config.toml
parallel_block = false
lr_mult_up = 0.627
warmup_steps = 200
Each number is 128 + 24 x the weight over its row's rms, rounded and kept within 0 to 255. Layers, rows and columns count from 0. Numbers have three digits each. The size before them is the row's rms in percent of the matrix's.

# layer 2 attention key, 256x384, rms 0.0552, rows 90-123, columns 96-191
080:138149133118094114102135167148113132113152126149170152164168149100150084090138133105201148079193112117122133095120137095178090121127108084112118118109125155141106098157120137180112095081159127145178114107137160129149113146125140170125129127108197121139097119105088081078142137149161140103
084:117157153141134163128146135106097138121125143130128104131156121133087114113150146138156151122114113150111102164159139189121128130125101090131152156099076190116142090112126149178113132109109138141143178151138161142103156148117131136098065123115144135113140131149115122115127113132148145122
084:148110167143153126165115095123159137152153107090116089170103141144132167117135088100106162118110116140141101091143109103108137139099119087147109109136147129088082166098110121160117114130150172109159156131135105157153129151137138174116163124132173127101122160114143153130117172158157109132
082:128123110145137077091152113125142140144165127162056134159132125121099118090119162107092098167144139121152135094151139160166144141066141145150111122136171137119099103103105157138107117144132140107083112092115106121136117134140189124137163122147164135124116107119124082121104092144099062144
089:169109188118119139135135135150144129106120148159152136112142129125159142115111142122128116091151138178100151113160127163117143160160114069105134124115160115112135109110158147120138131158137111145103134108129117141150156079161177120077138120145147123091082132137128108080129132103127173120
085:143097126156106132120138107133164119137138116113140132095125128114126113098127159143056103149116150127152137157124112089145076154092105142131081173133106179161151119113127178135114176127143120087145109094144083126126160109088158114136115079170088131138118114118125112149144175153117129185
083:093166175105143113178106127122124139092175131121131153163132145132149176145116125121133124144123128126098128077124206116107101143090134140111122157137108127094144148076106162110129157106124133106188147162151048102097125154118154121170151115124132091151154120077138144154106133126126115132
079:096170148120131118136157148102137182105152132119111117152124136133135069123122095164150130177126132095154154131125125116122141136135105132090110093139149115128159124122121121100133059131129112121103158171127151129167127183129105120118125112150126110158134128093163098097118091142124144127
080:125119116155137132138145126096134140157132106120124134158101132116121159153191118109167119149129138127140149108135152151083168129095162138129128119149142109123146127131156167123128164149126145158114116121105168087102090144144105111139104115131135165183122106118141063180143100123102123140
090:127118133121110156119118135144159131098142119124133114143149118111103119139165125150141147116139130127139160084139142134130125133108163116171136128133130136141126103100114096137114108110103162141137134159093138120138110092167092114147145129132119141122152128134090132114090190139144112175
086:194153125115127118071172148151087145115112122152155148131176161156106107117163179153142127120158098133115115123097151125173102108147100146124176101163106087131099149123136150100109128119163167148144164090118183104115133135088147130146142132103143154133148136092107118138146146098141122093
091:095107106110130123090108146149142107133172096080175155066137112103130137166129150109134114157139131131146140095119124125181099137074140161130141102128182128106120160089157071112158126093121123109153141131132159129141104112108117134118154177118131099134134158115153106118111156111115132125
084:105129124084088112149092171182121112137140060102106162131100129156074127168108127106094131162167149146105107094089128089125110135073112102167098148105140104124112142083186092129120156127173093068091115128128118092161114133083080073113121118077155137136150119110148151113067109119139136131
082:138114119105136186160115154117148136117133147118107132117132121155149146144099156117167118100078112100131141102137108153113088116118146167131187104140156142114123118091125105086128165122106153131137108106153130139116104143109097151142095109083136126132132126079146157158093109104200128136
082:127154147111119147132127158144115139128125111105118126112153156134138144125119146114148108130119147104161142128138140099178098143090145161132096092151128135122135130086114129145126110112128118146109127141125186137139129113147141079103143113144117103128146126161137114125114081131148117087
089:140150150130144130123151130146144153114111107167119106097149142148156152114114140106123118116124092100111203161118086131132127150145151139137111093135154116129116093130193173136124112133146177093077117146085112112100136135132116116105129121157119086125127124152171143158147122131159109122
084:104108102146152148101093143107099128146150086099145125114119100190163146158098130094091105151116131111178121119107091140094101116148155102150116106111125180119126132135116115129095148129123121135138077099168178085109111107135121126132151122128123124116098081088153114133130158115145098151
089:136134159155113147143157164127085120163124137152100129143132169121107110090124159108138127148126091125069159165144102121143151092154111101169142101107130115096146135159156128156113107109158150161155179106094133106101119105143152166163125119132083104111131098122099142145180129145134091143
081:134142144131134124084109100133106115153129115074180114107122083133165149079126134137145142147126086114172102128159121163132103110133136120152108178121142115103141113109155110146109133093132108150121108081187083061136134146165125111146127149145145135111146130148181101142164139106141157124
104:139153155132118111145143150136101131118090127181103120146132150158147136074105140127135143130133143108115133158108101130091143134116104151141110154115134122114130144187102122156143117148164128080140104166109147131115166150134156140121142080119131088109148185116121125120114094139088113086
081:103130148099117096121140128123128119135136089101109130091124128106146153138131108190140163126090143129128141116130100197127121165147169107153159159122132133143158164151118123122140166106143119119090123148149107104125111154096111139147127109127167164123129112095098135077115112127115118124
086:133151135097111171124162105148135153192123142149121160125145101140152071118160112132121096101149080127112152102115124087142078119133106154137154124099092088135141184132135111134118106110149102151134142109150096134134169143132134107106107132107150117149130158094112126131169124145145127106
079:123157110103161131169095083111161102163083140183101114144108124097176159170085124100123111131137149127112135126094148132111146132080069133166108139136162126101151115124112117145138121137149108110089133118139111089174145139098138135139150115143114144130144147153133077112130101102124090102
084:153169147119084137138150125135133110144161128136120135116157108120057096142082126119136099122146111104128159136120150141142162110120093108128152150131124118137127171137117147113135097124119126097142085136157111122118129128086121136121110135141173111147130149137197115145119113162103166143
082:125097160131118145093150088143122155096120155085137097103087151141119134089140149119165129128101140111102160144144195126148128189148148172151129098139114150169107124172140118122162123161118125180148127106167158097119111114137121107120159107117133120181123098116123144117153100154142151142
083:141122112109100104115116144147106112157102105099138109132152124119139169150107115066140130164159085109116187137125144111147133152177069104162137146109136132141112126169133124113103123157096154195129137116109109146143133169138118112090129077140148181100109127146112083121135090122125144119
085:110122157112139135136121160154126140184149138102130108129120134137117147146080179123105142164154114102112166142134175131095164158081120151141130136103131148110118125110128158099104114176083137115166117112157103148169108164136096109137159140166133153080089120122138166155144174120128096121
082:110151120150116159146091149137172108102150070120086163115131129159149139090109123181155080118109127105128131122110136135172179128131094147144108148127135142103173137153153097196098119098095129130117117078136118096123131108115106161105145127146110196092078161126135120101081117089143133139
081:150152117113095164150133151151133091110123151109160135139146134107145123144138135130144119118106106106140148154109103137124085105188091103104168136103124114163136102143097141079151144100144100116153119141119153101113157105129117110105144113093135203123139140174143187150147145123140137114
087:121121087103111133075110136156141117137113156102144182107110148127136116120132126147126120146131139124129150092151100122133117097117120126114070116139177160126116088143132111127147119142115133097076189120114101135161179126136132142110119130110150156124159113090098174145088154121128138121
089:172139162121117127172170145113140161141124124159138162129160159140133117103145157166164091124090141180097143118180121111147162101151116101163112079102108106110115127138103120130156140133141147093094165129112138078094118121158116133137111107138157093132097128120105117120151093154110084088
086:111103145093130088127132100143136111154115137121112117124091129128131083134115132205096108132130128172167111098154094169099108119127142131092139137086121137141156156133119172117128123134089141129159064090117157105127098091093140159117123111123124062142132149117117133097169111131119088135
092:137149150112128113166144135138121119115130094152118098123127131145097126147129155079127109118144146111107115152162082106087178097175125124130181110098123100106169122192101140109167099099140108148142106138130132134070138142177131123100098148132116143127108090106097139079120110134131121088
083:138144147119136163137170130091123117109146112133156115097107104159123142139128120103119126127135071112114129112149135134135075085149152108178124151154144138093106120111115143090108170148126114124103111149116111118111097150122142123143102157115150154118152136125111168105177123142112126132
# layer 2 attention query, 256x384, rms 0.0555, rows 91-124, columns 96-191
087:146154134096128144129110133090123117115148107121127163133097071109144110151114094087136127097148149149116149099112122102195116126121168164092081126122151124105166105117117125135134139124147104109108161120120113095142073135142187139129149101087096130171141179143125124121128108136128099126
088:167137106117107121141131141140120135139152153171138080104116134095110117159097132115127078122127146112108158134129109129134144142130155127147127058121108125110120108123171153147160067116124111149150093119069118197087144151124140118108087118117114112130117083145148081132141149152101187090
081:117163114128123136133118131137146126115119090151136128122118138148111101183087140133103153084154085135099154139135150093157139113143135117155065113113153149130120143128098102141103136116107127082125119165150094129128164186152095130063098104133135120132106135123116144135175139129142117105
087:084166154115125107136100141153101133117104117127114137143084078158113110171155122126109131160150068128129084110123103152150096166160113150117154129158112107125156119110156107090168102149134130098103157117088150118116105098146113103131101092133143114101102116144091106170117104196132092087
084:107150116121184147120149104112133132147130170165139153122143123087126104090141119113139109162121116141121137117104140177120186120127124129079146139176142123136074102115139150146116142171157163124129096166074168140098118138110108170141143119116135121156095155105126136196134103097128146147
083:091140140157098173116114107146141097127137138148085093122106086074121134116121113158147190139144142151089142128101118107129096130119080119161136185134095114128144153122125068123109116183162158150131186137144125162128145129087153092107090175169085160108092133118126145145126133090119149100
082:174097096172121121112135095160164134086104148142134146130157102158094150178128098112128156172131148125140097099088118095123118139104098121112103110101148122114131099113116093139150172131141080134128110093166114098099165138144125137109105098108122156090122130138152144141131151117127106120
081:119144135103135102156124113118145092107125184140150145133105130157174100104094133125139136163163128136143108122098134125125125122142082181108121140121129139151135147177085157143109128140140151082130109136139166064167126154119163104125143111148112139127134182125102165109117131116104153107
084:150118122126125140149144140113120099140174139147132105134152087148133101140118098114142096096161129114115131158155131126087159126126094104097082168115123161090114124112070106178143113136139085142119133111086164107097109157168162142098102132165170137128075163060132141144147126188118127117
087:112119198111116168146134159144177144161094117137096133133126175104137122163120111128142184108151137141134097117132143116118113116110129163127081165093122131114121097172166108104131147163104163134125090125168148138164105159160112129135110127101130106167070128116127123093115120166098153136
085:187137130158139143131128176124120127160072118101097084166111126158142132086090146114124125070121114111144118178110136127107131131162147094157120137127134155128152120163094128141136132133139125161119123116153140142097157145139172116149126091114061099147096143165057116108143113162134097107
083:142087089149162117143139091100146116162109136124125123124138147139140121075119153155149105091098138151148113131168116143117128070094128127112110128156083123166098094123104123114134090131067125136114083131123137122106122096087139090121141157129133119124119167152133158136102108189096106111
086:133111159110128146117117079138139133137124116141157117110063133101139108138142138112121154109134157149146061166124160143122114146155130083109128157105104141145140142144163136109130133113096106139100133086120160074133132122181132103122170126125129174184122127120158094111120128177128095119
081:151156115119146097107126147112121118083117120133090134131108136143116152142124157100113108114162172144128106145108131134165109158120120125150132118104124136132129103106105088136142180156110107132123152102084132144112120096098113166106134147139168094079115089100161190093146131117120117136
083:106100158159105104127091122110099104122168113101087149097140140149119115107126112142133091121140114144116097153153169079112095121154111114116143171169132126135121097116134093132099107113150118136136111154175124139150152071109160130137151131106130143200103118115097149115124133088134126147
087:129123099118154151142153154133162158152093114143104082143121110142107122134086130164152136093133100161122128158158107099121074126157121172156162112123142117140124157119183152149122126136117115097098108130155096134132168126114138152148136106134132109113168130124117121172163138111074131091
086:067129139141076128183102137155151141111123106108158112160122147113158134127145089118123120169122168136137122089102163121161119171096133119108131143140111154084121130131125140110128121145083114145117090108141144108153102127109109125123162136142135141153125133129123101142150167108116120143
084:152124140165129159146161136135148156138098160135132142148124130143104086130132121138102105123166131112127134180128110118153133163159121135138159114122074110124134116130139133124154143119115102110143136141148089143113086093122155109116107100146105166135168166138092102175087125103142113161
089:180122081134118130131089109144155131136141144109116118142136156132122116134162130161098128119103149144102120077131124147112114143117150133095117147176110144142095105121195154157131092120161096137091159146165132156140132121111104148172152150123133157103099074108162123092129152131116093165
087:113102137114171136190132110129144139127138118146122124120128138098098211151114141121087117153160136168126133129113131117155146126118136138086116101115133114148104088140111179100141144116131142132118127109100149101095145119124132125124161132130123121161145086153164106135085097150178102112
087:064095096157140095151086125112156132117148121130129090103107150097172122131122128122119125097107174173104081138104175135126135099121147119143149091116157152076129146073175122097152100131113158139164125145119134118128119115144127163122094064127118146142109122124172161138122131095142121108
080:084111115121105104116157151151156134128135128103121099144112117138140116133169108139130156141091130094136127113119132168128124167123125134163060134134138085132150145128168138170138102091178120126099137158152133153167161107131127112122121142106108172132163133124137145109145133134174145147
081:124113096115135119134119130120144142098182099158095140095156116140164125129157161078138126101129164119137087097127126149095081111101122120138107103134105159161124123146128047150139185118155134141142138144146098148121081116111123110127159126115119171140103121140183093158138136103133166134
083:084134125124142131124150146145142121162079129148092157139147077145109129117088107103159110090134124099111085130119131126127139128129098114147126122123095105125161107147114122148098140137096148074077150145102141158122128137093150122118164124122142165143139160138097125161104153127122118131
079:158099086133147097129113106101090087073124139157105121147123121106108106107132129135109147131126172138155101125113112140129183190089148126125104099163123106107127088142147139149097162150096133147130074151115146138166148094110142094140121160091114144139150113131124093136108134127144093109
085:107147162105176101122130068147117120122107127146101208120135154107121125123138139115151137123183134123133102145114163132138130097119121110143150147121091111162147122160126115116135148156153153128114154146126109137122110117096126159113154125137155085193124103127093177070096147141180134140
085:151084129164139119152130156114143143111095114150137096150093175094133125145139108112123153092133136125128130129138124098095108143121115101138162133113088145177142160121105135174188140169142120110137082148076151135126115133115140099120120107106135127157118118114139126171124129096096122115
082:170109155094069113147093083122166121116149117113101188125152140109113101163141140138140152140127120125158140127115135111131088156077143157106137147089112147134108142090128162099117130143119171127089116099132105112128121160120113122172107112135105144142118124110108155131152075103102102127
083:144178142150083114181170112114128150174121123140120156139124132123155092113093153124109107125133129168137160121133081167129116144115094155144116123106111134143159142154080169125122173137123148135140151148125147108119143167152103158124110114135155129113139134172167166155136124149116069152
088:138109122173119095124147130144130122131115138098116137152169110122150144130111123146101142145119106103136097150132128140138095132124107163117120166165142145145087136130185144134119126111152111127085076153109179126123112113113115138095159143119163114119111110098156148146101140127093099129
090:107090104121171153141131101150116147105110114095117106179148093115140140085150168128109154118147118166094133098110141128108140147136125156098107127103127109078122088077144109158149107122109099128112177151153142109105173142126151122119094141120156197122147122137112151131121129110133133127
089:117133154160111149086107145134108129146179133135170139143101180116153150118136138120149086154110164130134108105122192156121097161126110157111106145132120100174090150106131101117134102156137103144113117108155123132133118130112128096149166088110157135141150105168148072133109105123173106135
082:134118129119110115142149155142119107136155112126148129157151111097049131143139105148096153156143145110167090117124112090148131120146147154134136143123099111118106149107159205184132151105102134139140128113117132135133121124122162112163135114134139105134075113167161149125113121150161108082
086:124133102131132126113120123143120134130143150104138147153127123142109135147117138106134168118089101092092150144084118113152113092106102119123094143141165146136168176134143190157148172145118177112129123078137113156154130080113142138163132143078133143136111102088102157167161117117116155144